Weights of a small transformer language model.
Size: width 192, MLP 384 tanh GELU, vocabulary 512.
Architecture: LayerNorm before each block, attention and MLP in parallel.
Training: a variant of Adam for these matrices, 141M tokens, 4300 steps.
Each number is 128 + 32 x the weight over its row's rms, rounded and kept within 0 to 255. Layers, rows and columns count from 0. Numbers have three digits each. The size before them is the row's rms in percent of the matrix's.

# layer 8 MLP up, 384x192, rms 0.0477, rows 84-190, columns 64-127
097:156143135120106083157139042149132085121120154167170077159084079098099132119140188133166146112051121198132148140139125143136143113128115112055159088135211135070091168112117113104123141101110175
097:139104147131115098089061127239098163165239136125131108162116090121113132118144106099163111170150108120111093133104164152154163093114192133136117151135178172104135138168123063160166123093117135
096:130152113167081098110191103163071126119168107147096149168170167128197160103126190084108136105120137113101195145077146101131139082134122134114162214070106169136089148205194087092134134107123187
095:081117134166128037120104113165101119194228157112112146120119094104113086147148121156092104123126144139098120129138129139126170143121133076167209093118128206108098139121153084168133117068161110
099:104137119139107071134118119133108108147189166182067138139106093111161114164165119142105118115148161121120113082156076112168119090141132117091147135107197095125155127133124134170155168148130078
105:146156068143130160122071087130164179125127150189132156136158123129130023118135142124094164159071175162133142151137154123119170101136096103098166123136078153166113166092142090091121123145076180
092:150152121165119068138098097151063084197162098053156101126165101142133108090099114144134132167086112131134117129136131183121094156090125110129157127115164126117135090146123135104166119153122151
107:152109124121143102107093146150101118138095132127097139142136098148131140168132121134113156115105063158052060120164148172222179125134134114153125122128179097172136126144070100117110161144156070
104:167172083111154102113079128091099140113144091215116147155142142084164048112155154078164142138148141171126113091200142140129115133121172085107119136135172127117176141143109154154187145078108139
101:158172125142141131170145140131139102137152136142164084151143148145149166163130170157129138118105089103174137097102106122120121091143137102107136083157101143090122126151134085100161103113125093
092:134125115134103156101124161194099116095163168112120124135159121078147118140098130077105112180159159120150127119147143189143188138127086127054147226155096143117089146104151123150124086097158143
103:145086142128159153139180133095131131108128102171129121099147069129156165094128183098178105152132129081083084062160100127127054157100067138141147085064152131118030125099090138158147146119152114
100:144129094161111141135193140166047168098148168142115171181128096115161110081112145119069090077119080161139156198108090124114167149129171140117145084149161155171097130087141106169202134149088117
098:139139168114103165089159152094130148136171101108113120149165099127152100150171151141133150104082077139151129150171112121154195173073137119146111174087125120074080120167090137133130141128145130
113:173170185120135137141139109087134113151049165113139055129136078121192142160164212147167137170109120107129103145111099112143202127148138130080144125135158147156050188112095115115121071063124177
097:152185156157076129126139080127059098153116169164144083133201109136079074131136142084107123133140175087124097145099168126162160072125181143140082150189167144120155102208131171097099142118122105
103:114122107117088130130137137182117138157109173105131133109085146121112080175160172127089133136140125138150097113117103142115114055077144145146146078162195130141058103124131103116167093102097088
105:124162199132143107067070116134102124113206140104130111168129166173096097078165105092107117116113125114124113109120145159128132179130163106111104096161138148147069160124147090158130168102104161
097:180169079100144079141071127096092078162126083108149091163111085116144107147155109176133186083137150106113121151124078212089139159102193073147108118100199196130143137135116100152125127050131069
097:115167155174146109089106127192112147139142119123131143113140052132098124115114112104064155129137124113083101122118130180109151124104091129185177093136182082147136125138128125140086190085087128
095:134145157141219155159192146128054182130136123096152095120092034121141134125149154130107133142105105152156110084170122111132120138072092075100108083126166127164090141054130186144056151133107138
097:106169106105145197133163103125114141132158155124121136091126172156133107126131178101127159107135135155170190140075097165082152125110139175130130132217136104191133183143097135101211161141173153
098:161134163192158126158121160100111121106162105112175146169076106134115099079200129061108096123140136137102104139114141164090152125161186186098104111101134104078147104112161105152192097084135108
107:082132147155114114195088104144096120112163107123125111135209093113074118177090128118092196074104114141152139108136112127112109153093146099149094155114149172130074123149135104172193091158164030
101:104148057134158071086112104175090067107117098139165131126106102164122093122176119122089167112109167106130148142160176124146137096073111138096177064050129086126119157150166137079123117183117147
109:141118097099147119117142125177084122135121105186201081165084129086124144165133161102137120070144153183186089122159137154104139086123148150101159119096113123101084104180139156143096135165049081
113:107139105182093021164091135120140111231134158132152112119132101111154139151141145112161153142133159122168108107209111174173133095118129162196132144080173134155114109083164133082123151103083115
102:173171111112154103080103078142153088129177123104141214129142158112119125179126222081192149132089145133176085160149203149102126169143149066190142106175125108069122109103133147165118117116033148
096:148159097155095119117137127124078122128143125097121142182166116134080093107141191107122136084083098144105152077188114146105121166087087135101138114216135161129149146184118110123122112146156107
102:187143113112173153099043097145131163212141145142147124120168080129081100144188122165105121074115178187141044114090079142140167082104113126163132132074134110174151123184107150124142217148099140
105:118152132108111114106047189142167145150159086054120104104110117152143133082169165142133164147104094112135151124143090118163121075148124127166137141118144106147136069130125144148158167097083104
090:095096148162131134161137106195134176118138153069189069137139099062084113187160106148135152114094139163126169096121096102151091146102094126130088113117118117066116117141140128148143137066139145
092:127171114151166161143084097120111195122188106090118131104128114122159138088071148166122125121164132101141130091205140132151103148095132109139103164105153104116113152104216146092124148128046151
094:107105089151083106122082121150067133152191075140101128176155118106118126152110161113076132160144133115110118111184152187084127086054124089104118134125209143125174110110089151123171134130145163
099:133181107122122108226125092135077193111178144114148081106110150110087103135096143133139152116076174143090086131137108152111167176103136114147124041162151144157132135099100086107159179151123157
109:150105096144141168130163110143107131112173134126154094099118097171108074117124139135171166106096176140100069107128152144141112102104131159126134099140110092143046064147175046154131167156093099
096:158134119092151117114051077160120150129151135172113084096131065117123119167185087110122159142139135127128115128148113127144134122059169139147171172031134182134066180118117121134148069093081147
098:172120150110128117089117068108145171126120107118111143158115091143152045109137119211160127102138089153128113149166136153141137110129143128148157134084152204123085127138090139117140145136160173
100:190098103145105087194128098158062114106112075136073161127167113130078101133085146184092158152127132130153160120168162128070127116063135132137133137138128106102165107146116108065104097122105182
102:091141137120095133067155145107148167095108134119131083162145091143111113121118176106151119185124161095142150108139162132142129107078186138174154112155134218124096098140127203152145225126057127
101:096123108089120134122177108114132124095082146115063145163111144155134103121157131115104138149174110109177105086113172165074117144120119060100134127187144192062123090102145101176116121101059166
099:083145114138146086119084131122089135157148180074125147188128149169123108147087112148144135150105104130147060115058113170159117160135079094066132094150100072156145070147112166170091108122123163
103:096167109157153063107103132086068055126133139125161144159150070098047199148136137120189203120153171086137131129113142093108138102092128140149135130097176207120057098145120141163118175124114153
111:147143119103106138137093109138086186101114112159089081173144091132148124140158084101038154130114158165191075084119161105152162102115139173096115083128129168196102128094194105129162099097131173
103:165167106122111141141164125139126103131065161141083089111183125111158141155143128153148174126091173156148091150097185125098106108116096111107142072089197136158094158098169132107158164142144185
098:125145080156106097112090125136135155124075092112160095121101140172098068113138097098079131156122162136112112131158102151138137105103146137110135164140079147158154115169083115112129088137092173
106:156159040114086099171177114170140136153063104105140107094078121156145131108123128133115136157128161137165108104137149147103119117115111146154193089133132105102072133088058150100128127142147153
090:107162078143056073087146125111117134143088085172186150084188088111111127102155122081082142132108101100131171077084152180105104176093090096074140109100164086093119082175149153053102137100183145
097:129129114164101126128150121116083135182097127157119100153155093097116170162114159183120128093084143115124139122158128128139120074079083121065160141171113156168095150116114185153159136086166163
100:194147115153142167103092125119037162136167122137162137155096086068122138181083119084158109066050150147099122161151165125136157148170151077110044107122135177103149103183111074103149097180205135
097:173128101081129101076124153215072174153179108118128084136133119136124156156112128115062154109050142078189123077124176136126153156088099157169184184102188128143152090139199094104113122163091143
100:115138161128096110152071144136091165093152187127083100198175044100087166136155122113138149074143127032137151094099177191106184110102126091130116136097231140113129139136135134126188130124081087
098:137122179144076170089125081082156132105126169148104129136080105147175124169087150117123135113086171123115094138100127117173144133079154133160154047117153158186130170161094098155115101106047162
097:145158091186151066133134096186074087130119122154172038117148122108119129185151086134097088086126131139155112079139140138100142172139095094148134118078161154105141056142158082189080117114122091
100:171127098157143126170158147169159129131146193127161175139161103164175026158134080108111110096103076162169095138183136153133096176198159132093126126109142119076139066112117118113128113099079206
098:123124161152138189107119122133077177119123071160165069129150099145109167123076171116118133182137148091137132132130126150145113098110123105120151082109192106156140152176136154113102117102149103
092:121155098135095102176138102139153141146096095161089128155117116126208108146167138157106140094094076119078117154143140156200129143076151139178154102153094188141070082089163099137130128103081135
104:141118088119097166139162178107130167142116159150067121127157090119115131111093139087125169114112108104138109120150099151171171127091139099102054096180097157219136101095141163139111133140094169
104:080149137175143128155135105128129175085138172139100052139135092116099152103145167109040156138166171095142088088129151163147168145125103145139178051141184116116155131072162071135086099110092152
098:196183115119184171111183118185133173153173134132149101110175086141156181163142163164116138148142120154178093122094125139104124133025161124071146116161139107129128118094137137185152143109089133
102:109122129169080143126090090133121092145137114107135130077136077118104121132116157066188132097111123136136068123153139132160140099123164129150143145084154111230116099116169106087184152134153109
097:123145119173123191123161136143098111150152119096105168132094159124154076072106139151080184102098105130135126119074126114166137075136122098157131131176157158174108152141152142162096123168109172
097:134097117141134093187065095164088110145153135191162114155079113141085165142195116113142142119151171168115102073144175115102121147099145147173150095090131187094144113124107077147123159099105044
100:072139149125119148190135114121130129149152131106128109127145112114175142116058210106094141142150176190172141104167190101138113117122170146180145165116144131102121143142142124150162160157147110
098:158111109179205132171084141152182075143166157115123129168116129102169078138147135114118170124170081157112145108135156123135055076146117124193153079107177074181195060140120141186128090140072120
100:180083133075085127081111124134114120175149165167201169151099073161118139147133137080065150153074166134115082117121152151121093136097167116140065141132152144150140078112083121075129092114125131
093:152158152145149127142126121104156069139063142160168144117125087055123045094169115160160226105153172143103091060154168115137136114110151117124110129078092122092134135102122127143138131142131146
100:166105130122119093128114081138124145150119104096152118132159131139161174132137179151111165124074134155194104123120130183150131164128114093113167168177118114211075068130168116214095162148133183
102:151151056116144085166089142151097127182182162106125107124137169106143165181157214159109162163121082139079119118167159161116158163173144153157100062166112212086110097129174066183128121120126160
110:160157134171099119119150128130108079120152126208098161168106138140110099111129165168143185048098083108210166101142194196146127169079147152094172125162171113130145138156154126134171202094116126
095:141134146156125185127092086126122168119131147150218120196044136121127129102160109119161183123112168093116105114146144216131136090192098105174124138145093119086108160180104108181131085136080159
094:184148124103133138098169100132110117183131109147100129127104132123202112107062123159139062146116136147149103134155165086170196130104140136097116109144157139071141059159126151090149174111101088
094:094149099142199082081143134136050113150189186091145131180135137137141080144121165120091141118113126136162146166158128092087095087122203113160097112074186142105146128186175086128154138138166108
094:202127110166112076152114029128090124105109175125160116179068116104118138146130103114149158112109130153167150130144110113103136083131124130195189047109150139097121157136102137154168134088084131
102:141116144122108118123148106178088134125153092123186104075160105152079142104147201070131179097107142151097153125137151138099089155134141056063114099092192151135133066150110142101104150167107132
098:124125151163151066102164067141099077123164173122108121197128086122176095087200160166137130118128130112091101147138070150149115095121194088112152109073117126112112091110156143125143122140163179
101:096146151138149148138133101141132143175158159120169213182127110089105104152097138131130156084100123137110141127149136156147177081129104096114163107115196178118121085125125085126050100099123141
098:118120130139183138149106126087150138098139135126144138099094079101127074129169137174180119162078163092193122134167123155159113079131131096096204111108101113134096110133136119153077152115081147
102:113130152117125178135102128061126192125176120112192091148129137098124163104088201099117141103156097149139113055181083177172098098115174110176137069148208095146102183094154142140137142147111127
100:183131118120086168126068113163119132112111159129103137112161118133098099130119145135146214141081145159183083058181111152122108135142116173142110114095190088144097128152185099149137163129062123
101:120130106133154105154177159153103131107086158141093144111131083124123117105140098113110081104146141154156069113152114174176114144138160184100108121129117094142111109166127082056114208165090110
096:165120046150104079110118128122120205090138108183193118147114127164146154145097133074116182123140098116120098085122128114136179119104151152137151103173100101156103129152152145059105076093129140
102:164123093169105145100126157083087076138118070100119153148155161148138115112143162138135177114157164151156097117169155134115163134165120166118113106082147153143123136091122089105129119114143229
108:139130130138034140190114135134108134082120135165119161156138118136124117180142129151063139090147133136124120124086062125093109113137186126082130120087171121140101121160136130157194141125171177
097:197119054092161122113176145102163119080133178168139085166131134135168121134152169111120132155122158100127120143158169097127148087154129039153132168104125125153168095141144111171152126091061137
095:080120043103147165100091132119071140147159181174138107065119063105112139120136117091125144103128134165125115118090097119091161136188190122148147073126139088157050114191160120198103137078139084
097:129150109162136106113117163068156079070106147109136102077137117182126118166143129126168131157115173105133156133174183122081206138183149140128081162149128124103093095176147066119150068111090136
099:125141096164132195150168117115120167095109145155168098146101148094097144174131169164082110108118094150146129080132178170082150122052146121159163130181129064133126059109124144107117115139125126
103:150130099140138138167143122179118126143131105147153126202190117125136086120159134198115129147172156099147155098097171150168073089092163133098125117078108144147019110092094115112106087118102130
104:161131140100152099149093076110072120140123086199133127145195162110167116109122242084078150110109154120148124136104154081153107147124151096175143081089117112181090070152098176110128120074124146
102:099156152148105108147119124117064114130111125123113093155136125103120155155096159098190144111059134114123084107096127116180141183080108096232133104111166195188139104171159139167108131110114120
095:128116083158154144159149105123110143098188155187125215101097148132116162129141132162073115147084188126090138117132131145128215107116139103205164118110159131126099090143095158163126094116076118
100:202143106130024079115146140124114151163129163124166083087102112099146106101168137149099126147124081151121174142171113179098106160104139092174087101156120158139155160119122119174179097107044086
100:139147137137167163109148130139123130133133150172096056122100183174233102097134152143122099104166154117126061115101152117145122110126122123159084101132154147100083108161083090149132161139131130
100:092164172156123147142146135155084105122116114189135164148159135126137091114071148114070117055085159137163143158104177144141184115126068124127141123094148079112059065209175108138150125112147142
097:179137135163083077129168113127107141171184103166157162165190176128150113097155084190101092105170148142149151106095081106088108098081121111082136104107143167178084118129122133072178132151089165
114:158102124124130071127078056145118105134125111088140144167142117064107118162200142066155176089137158108147122097153128174130174122123170108144122118125146165174177104097158115183168118116094160
099:126136128215110136142129134164124099096137115143141106110115122080149148128099146108093194103095148170111104129128161134174163134148103159115170150090145138112087092155148064163104130104105209
103:151137134134156124131112141101140109109144087107142068119160100097121092101158174168119120056083097122130158157149132124234117096128148093133149215093098144120066162109149132165110093063135126
097:175054105123133129127071118121093085115120154074121103128088179205173114108093080160126118104068166176102127075124127141134173146164168126160058112096100181187134140122086122113102121095074136
101:166157126099142100121108145177074131145159163126170139184099088129125083174187117093140081123116102092095126109158095128055157133152199052135107064151096155142081084140124080189177122105122104
108:147170145133118097170114180115116161148087159173115105110152148160121141133127095060116088107104122124057143089227143153156157177105091140159172079109168160170101110170181153107170118118090123
096:163131129157122120181134119116089157124165074149148146136159108085102083153114162178153143138113134098089087126162151195171149071095136112099084121134089161111135143147132091112130085097120140
102:112136114146147119116136168175108159168177161133126192146107160137077077099142079193152165168060098159134102116157150098143097162148176075115053100111145165123097157129194098175136177113132152
093:137168083151089121095124126142133154061172154152131173108109137134164120159121147129118173162078140149156143113137126195108112095111140154085159104119161131119129078103190141126156126109079108
100:131139127119118131107132162151124162139080129115145135097123112083157122129131146116120134125073116076175166133186164069157129220087139130116091103111127168154062143096109157104156142115105115
098:073151114186147171163105078167172151145131151127094180106087143148185140150180235137094090099091095133184104148204170151159126125062152118141095096132164127104083146071181167118149171123126103
# layer 8 MLP down (transposed), 384x192, rms 0.0355, rows 84-190, columns 64-127
101:144141112113132119098095182154127138189181105110097139136122121082120165160089169079154125135166175133121111100139081062115080119136092143099115131148112148127212131115104158145105206005121148
097:133182130121116169163145139122164095081086141151101097129080170140107137164142192155150168102125129171142147117122200044081163165153146113114095118161095077135144102106133164134079158195164105
095:128142116133150134064143160159145095140112161155101093122103148165147109160135144171102141120152206079118059102139098108155153169172090106168077181149101068147170152158070115173055123148110134
098:142139158108136163169080108109158173073091164106203120146138135213079128064104122098129122135145137144149091088133079090137103088160134110095103103143137112123157160123100142154074179197192069
104:084115108098137146146111081112125131049140108078097144097179184110018085095160133165165133126113158137123187185169168118139140151105140162100124082104118156113095137125129107118121126191132085
112:130172146158086120117173069091109169178089144116160137161144074105167155117077089133178076164150176104100068149133098134160141205066153158192142147099101122105181081104090109144134107097163075
094:206101163128161125132122118139073157123103151172071104190096163131090092134129139158138172125134189115104115075116106072113115110091070141108111133130033149130131169139063137135160147133099124
108:090106107145121109145099069100144132146145152095160094094163143113115138048161101150095114106150164130126111120088139119096086144148158167094130149100158120078105125144174141109103141120134114
101:051093167143115115137176117095168173039094163139108135125086112186113157143162076114107099178120203141107157154135152126096130122078103187140073126141104161096122091170130072141173130062145106
102:132124150103139102092094139154142189139130105146143147113102092117112131124111123166104107133110128139150134134052132115151144139087137136124070135098114066160141121132148114146110157143127156
084:168165140108171102108127098144111132137154076083158115063136141098077102189119099121106171100090120127120128133131126128098088190114120190082162153152093120126133135044127154147067158138147116
097:117113117130081132074105197035165102161143126224142101184117121104098143154148128107130152133117155140132154093065116188116141153072049123109146121222090083144207164131175111145120067121083133
097:042116109098166113161106127106127077122070117088105123079151117144125057124135138152117132172134137111129143137142106140242112176129146163100158117122154094166162106115147108131124151129156090
107:168135099140084074084147137152124126092148106125060166112156125107073107176144155159086176111144134058228157110093168143123082096120111143085137094092166100114195092159112100045108179110133147
127:091143121123114092135135128131133174088086075099081114086150082090129141137125118168119078109066135121132143132144168150159096119109036115148157145119139120121114143184121146078179135138185165
094:089115081088170128185132157139135092100155134170116097087054171177146112084119168111116108112099112150166180154079110129138153145161122167141097104141099145162192131122132192180131124153126151
102:141090154108106116154146177131119168136104069091138096168119129146151135153160176119128101149099083130107156066186137145079054113154174133151147191144125074115131145150136134166128139145147119
104:101143142125137113138123095127085107102132121131112131154216153120140171130121031100091132107074113100109121156113104185109112120091192186172131170076145140106120165131098169120085138140102163
097:123118093102097089069190142086102116072077129115082166087149191161132145129138173074136124145142182167126066125132141129105143074118111168139118138120104090126091147127093088119145129171166144
100:094077136127158127156151150101185140115121138124167150211131150157146135133077097154134145103149112160153132166146095126127140092182160096111132097110108084127166150096088080129142151120143065
101:129125097150079126119123142125136115109158121142133171158171084153131130104139062097117157178167173132062133100147092135129116117140112155125111150085067080154097129072143087154155143133144184
096:136107167118103082102116109123145131168131125179136141199110111134196128113094112127155043122131136096087110126182081132151104128091115155150150112120163098088114203126175155146152103106149137
093:174159130135151159146167065144133135095195129101148121051113119128201123101141155155151064113163103143157094146101129125079093112120103204147094167185102111167142211108076135112155137132217133
112:059130131148106124118191129106134125112124150123153114099051123200138071130166099189100133085128167139135051101120143141117163117108081181117126112157112064211130103155129094133154111098147133
104:157101121140165084091099148145149121178211118176114097182102132055114119133147165099153148142104159149119161195134116104171152161118161140053110182121108185116130125135097133186108110129112077
104:127126166156149122120086097123148183171171132148085083128158071064127131101139164106111130088151109091108137131132179079126090143159113095127107134117191129183165191191146119120162064126139111
117:103120103100120122148152122118110159037102127141104115123148143177143118154131184106114119166187149081169086108116125147139136081053138155124134074130152134129149198092165177113154151132137123
104:115171154133045106187119155128116112175122152132174121106092119082111109084170079107143174133075114103076099121128148169136168133141167074129140144150123118128193102150199116144102161154169111
091:165128144090152131137137118134125105127175077136170155114164142152135142132078116206108113070135161106115072114178146147182042117116186174130138140092176153128095158115160202134147097107100179
104:147158165179117163084099120152105180115155134122165079090105161132131168112158094149107118103137119101075104163112114177108092142114106164072066098122134198112137180105121146062161111140191133
101:129128108110142120121135124152142158119160110113129189089122142124115098096190138137144122134179115101075151179175158112134083175146187131110123129121147137123118161108112119167145097146111111
094:124107105109115094126117103154145115103129111198121115076109081095157131064119123070126116128182117137163150130132191116070138100143166191107134181113228123114125162149111126154164103123126110
101:136142096140112127100194111190166101140136147096142193183152166111146082144112131143085129069100149131155150128124202113100080093136117130056103132138114123100164150157111108132133094132163137
087:181015149144210155112148118128162123125162122149113174081113160093136137108116092194129069086148089112112178142138101109114081144140140138115131149123168133158097170142136134110133107121056149
098:162142131112145028154138080103168119094088172121146052086093109141164167155121149102091149159122127157080080139153107092119097107119085099103139142047147164127106131153175125083173147103180081
102:113148117159098152088139119131134102171100108172104129151091186066128140133113196106159081124112151097171173115112125129141138145150073096096099148137108154162129126111135099119110145133150149
093:138170107129087125100089126101142148138134133084180148104087145116156151115090123166151119203128158146206122116123105143155093127072098181100168136159178188126143144146123161131176132097146140
103:068135149101145117132122233122174135170181210086137153171125123155117150134148148112163118073149202125141038144097121111084118096156116134083100117194145086141192164133096171112116142172131168
108:189106104066102061150110119187133117134166128096164142127107139129122156125095117113096145093166121141168153139095092136082102066186089085114141121144101162128122140129125140172170158148096087
091:134105163104127060048203179140115155161119148120130115104170081161094116136136087046135112133157119114126130121150137114117150144129149141096107109104166147125100069139136153114114064159112195
104:131161183111180123134108106080186203150124103147087098095094052079160143135122082116099152139084125164083118121104119087126171181096125154128166170155115142145150098161157094123093136184190095
091:195120094100092161078131103114126120125108152174135092131102167139103196074164112120077115138117114176081187155093121103109111162177156136137143083111183105109126133139173086157162138135137097
103:089087129083147121130116133101161159156163138119193075108119138167164095122101092107145109104123162149151155187165065109155145164133170149170133156169128116120130134092127169149122085196125083
106:151098097081178118078130170165098165153109099143154139151158117139150172131137071124178109148094149104081184113127103127171052193138141135104122098139099135076042086126100165164113156099127105
092:124149158117096119120060118128089128190191105178163119178118124103170070115154147110155136152172078124093066166168142143205105148103123137154151161132127115086143117094125131088134100095103109
096:127147128149147104086147073183111121144136131101160165109158117102144140162079124123055069139133116152176134145097135176090111136120149100164122094148139099043128122132166101178148119161169136
106:069079113090159118127128149112135131158099149148141202082155103115146091135137160109146105151127121129122095092045111165175142145109150129192122110115178155169139127057153135148129094092025157
102:150137196119150091150113115128145137052132141058124151124107143184181135168106154151160146148111089137188130106123165162159094131100144121131111126141184121154112049089115052171162115112075120
096:100167165091103206179076081144117114182109154113100083148116129122162106099138117117131159127143089125129149076096117116138125138146167089144107168149154157143055105124170124132100095112128169
100:092145129092073096154178171102141136067106103101137127148187148186165172122121160177144155152117141130131102155119096151135123098026182133166117100152117141145177160080138145114153133137148147
098:092121165168192182139176109102123091074082177139160132132158087199132160135141146115161140143144079154086089104098101146160126095137181116162120100108122129140143211110103166086150106104132089
095:117158101120179133147108129126171142151088143152169168111131155111146155100076182103124120109173065136155099160128145131120129120163123035164156142156083114106151205108096175145091098137104139
096:136174094110112091177173095131169153116097122112104147128196146118068153082131176161132140146081089066116134118094134144111139153126079176107058114181086091112197104069132163122122129159121141
096:136106147131104143103131138097130173044142123183045104086104168147091081173150144108155174099172136159166173097151155121148083154164103120112082147164097121085138165165081190086120144087117115
090:220147074180105147096090176140088151135134110096151157149102163122109180119133165127143197134116148078123167152171151087091129148136077112083109109146094151114154107159105115116125070127162116
089:157045181146133145199155055099184111114097128099156185085100087131137112122128121095157051136149121162159129182093077088190084102103187065142125128149163117094110083059086121104120084129047135
091:070142128132144104180136082102171114088119159149177162063077127181075184162191117132157151105136208124153116089122107157121144139189109125086118106119146131072185125142106107127111159233120108
098:115162132127147107120153027134154130137086143135141143118123107131143091105108127118087084133187050089166101099149200155114135102095151175154055113092143146147105116124172152156136134118115103
097:099039154139148103150124151114121156107125115109129090118136068084151127125090141111156111172146082122094156149169104124133137154161200122172107199099103136132128134110166166137108111129178107
093:124077076110150070109130117129169124153097177127138172094165171138099073068160152113127138201220101052134122151153079148144152056117156134125098120169105168176144099143099159181127186130036071
101:184111085149129159126124169124096136090164174144102127097096108207118156169117133140133141157143143164096062126108163129143087187094132142094133207122080150160193177142129151090123149095185126
095:138102117058152161094139129079140152070114089144161116108146163134152121127119119086131077151155150143054119112149141053151175118123199136093142106167121133172096109086114179107068155115088112
099:164129124137138179113147151138094113118177074088199134162077129130124148112071150129085199140155142044152144149059146104158074085173098043109160153156094146114133148142146120098125133129066160
106:104119121141158118162085105169127120125141100135138101082072100131132151124122085094149096152091101105094118100172146168083168094145177146115135085151181113136096118151102174077085195151150164
097:158165141127084129156088126148147108154130148135103089166181226124114158108133157119136189146154120141096187123125108115127157150124107122072125109083101173057067130160119130066143197070201074
094:063133115129042093120128145110142130171093085133131120069153165152162144043174168152190061185131144135172142095101130164164091164092181104176152145154110115199069132077107136131094183117127144
090:147130157103160071178143097150135165076158076170154138121075187156083169127141093175102120093141177134130079140078151179121151143140130147107086105144091036132192133117084093120097133122179068
094:124135157119147169140060185074139115147087136061152127169098161112173113112135128139093093157172127113138172137065107134114089145150150140089165104150101121081133115176107063139198116112087120
101:108154106095118093076090142159134066141091180106178126197099126121094126141107113072137148130087124149099142098165068115189130117135107112119109110130123082092145128114157145151111169135129081
114:099117121039114176144142147161113096048090169145126179185151173098115109085112115154119089140110102104104130084184165088129114127076201149112147104145156167046104209149163149130111110184131136
092:146198111081119092092117183142174130140162145141078162140188125161145143084112149170154127091140147099111135119194115109137135133116147123087175078110148124124093107141158162172128166075085094
097:095044153125108143080105142176120144133177126128127177118131179118137104136130124152070097108160151105097081162111157147106089135125119133171086095103105138132121107117142116124141099093159178
093:150218156134112165118140070032106131125092118158135129060145107143098165156133152131161155174073138081094095059110099145129132088151048103189173088120100159105140143137147107132112061094087107
083:121115122090111169122129125103098105103101104146159124099153152129098052142122135160078137114132143179081070073076196111141118135138103192057097179126130061147119198133158093167143095131171181
108:122145149161119188106135189069093149126141153173146122037150100115141176066099057106132088139157077126093176140102129124138102142129151129189095156145118127078116150105159193096143115133086149
091:159078175131062116181128115088096177133134118094097131072144044109056101100137140132112180135114119135176081191096180155167082160054089123174070138081207122132099117140148118094096135170157114
095:176173108141140088108181139131091124187132137120060129112154084137122115150102104085135083108103092166141128170124127158101125194115137171120135154108185122169096103122138127145159195125125146
090:146119165169109154116145140111189099116077119071133110156144139195114166131032097147162183126135146157090134087091135147098127126102104105124131148128098081112147093144122134114132130119120046
101:160138148105108091190144138172132129116126106150141129112093158114132110095150107115153141158151080143068111114142197098115104119127136143081139165058165153110115089129158132106197150126153116
098:055095137107096132046119105147136150091194107080122127141093125144124132151123133155103130124159082106121141171074122165206051120165110115181077112138115139107167199068125197116128116183140106
099:068132107090108183105137124152112133098128119109108173085186145148135159103112124131107136173156143123119132121110179069120169127185239125100145097096131145107105147084103148141047183146093081
100:176161167144120051129094114113094134134130119070119187115133121099112166163119115134087080139111127166139133114083126148102062126118128084132137191113185123100169135161147100105096146085109127
107:076066169086168084125128123133091093157155100122107133107192133151122117145149125108158077103091109144163128138132126150148088114122134109080104147046167090107146135113064160104126110066132161
103:123162156076149142174130126166144193114107150145112118073104154167086105144122132131112082094114153161133138061148138150159143092140130100083098110156099177155184100131114142093100173123106171
093:152138091143129110122120157131129122100108160132116125165123131131056133124152170086117166153085135113139134065110124139142095145074158183138102116165015082075109172122084140128143069145128113
094:179166130113131136097128183132074146130147124158097126166128147131128132170208180174106158130097069075126108132191104146102123112142172132080107114100093225080096141126076085117086156124101107
104:090192096102128131138108156147156142110172120120078151146104147127132127084124175143100161103119098146108079173146109131157082175157099108101133082156138160186152158154107164132117156095141104
108:116144161055164072098114106149122078119136165117130111118155150182106186092172083092123132130143173131129101114164136146123125121172130143084125059084140038143195144121163090096142138149089172
094:203096160112075165148109147124137069129173166109105127107165123135127123124185106115141063101076103168180155137129096103110148151123154125106113146160163161115129154093169182150117196096089145
097:127112148116131133121135156151120138148178064100105146138114124161130116115171127163119130184223140156134123234133147110177144120089079066118148103173142154130129103154094127158113169132166130
098:137199114180195127112112145142157148166161126111110108104133112112196163124109122187144094171131104165114067086088097129134111104175128107148132111155120095112114118096117125155122139092138160
094:160170114072097119099178196127091067209138120049160103094157120105081080149139141103141186128129099170140096132132165094114091141154139169096112155186158120132151124148132183136133186141179138
112:134179174146152139133170146175100162097157147051090147177188066140189105094101119125121121074132087104151114117117125092139100201138160174070118142076165136134098129154172156141138138101179128
100:112113140137124149083105164092115076199182093118103143111149116143086154156111165172175142160129108087133143121128134119133116161117077136138077112190081182133112215087112121160127111163158167
104:157176116153128093111148124179157104114141124075092168064132128088087064175151137170117199138174085056139107172122185128184107090119103131158115151157132153118137150113119149147085145116105087
095:170033108127190157145083088127113114129138182085126123163161112111081112106178211133102148169144131136095096198130111119122141114184179100151099110125079083120149100152111101171135121078155090
118:128141162160128093178121052103086181128095120126133120189181116144120166157118149089121190220158118157138116115103094167185169111106134134132125203178144151139083149123050106107096107099143121
100:093117093174111163152143153129171106137156181165096101087107114178120164121120127048193117093199065127100123131129155118133039094139197099171156113100133111134154178125082134087193148112184156
097:162212170161138179145131189108111133088188169139106128066073131114146151148176123175180132076157151113098100121116164112102110178076109174161125144155137148155203126177123130158141182161107111
108:131137151116155118137171142133173124161181115152150199145148128102143107154123138095164108124171128111167146192144083096158118108117151109098183128131157133094092106103142173122111173175145042
105:113151154120133100122133131098070145103120075150095088144110152129121165128135130082099124135123121164139147068141092126137136177106119141084147170171140121144101165175115089087076060110141125
100:142133140109089120134126073190130166143147167095125108133091117147177162108138172202083069129191086133155083068136141087119136187124140068120075164063130128153150151126121165076118115165094129
096:129096143113133169129100162116146150164178109125144191121106187163084163111087078116135083108097161195149175100145092146073140133120106176123200132129155062134115082168109156159134170153126148
106:096111146128154118131084099129108153104087067164129060118138135152169144171119154109117146158153150128120186171116127072109177128125090148117148039081163145142143161121127147066114091135112122
098:095112170097149154116136131076144108130132125107115126123135098124143159143124062165139105141130089105115113090069092123128152160086118153177073122131111169160126186193085119202116134140177155
102:180047164150083167130130082115097114132121153179164102172184126124125115127120032153135108122101162188069121147060125138114091124135082175105177178143056112095094118158081125181169153082188130
095:066099119136079067132128146126106080125140121090153169175055129109126147058196165090152091137131125163103122131096176106114120084108133154113075159071112145128130150087167163185109152188166184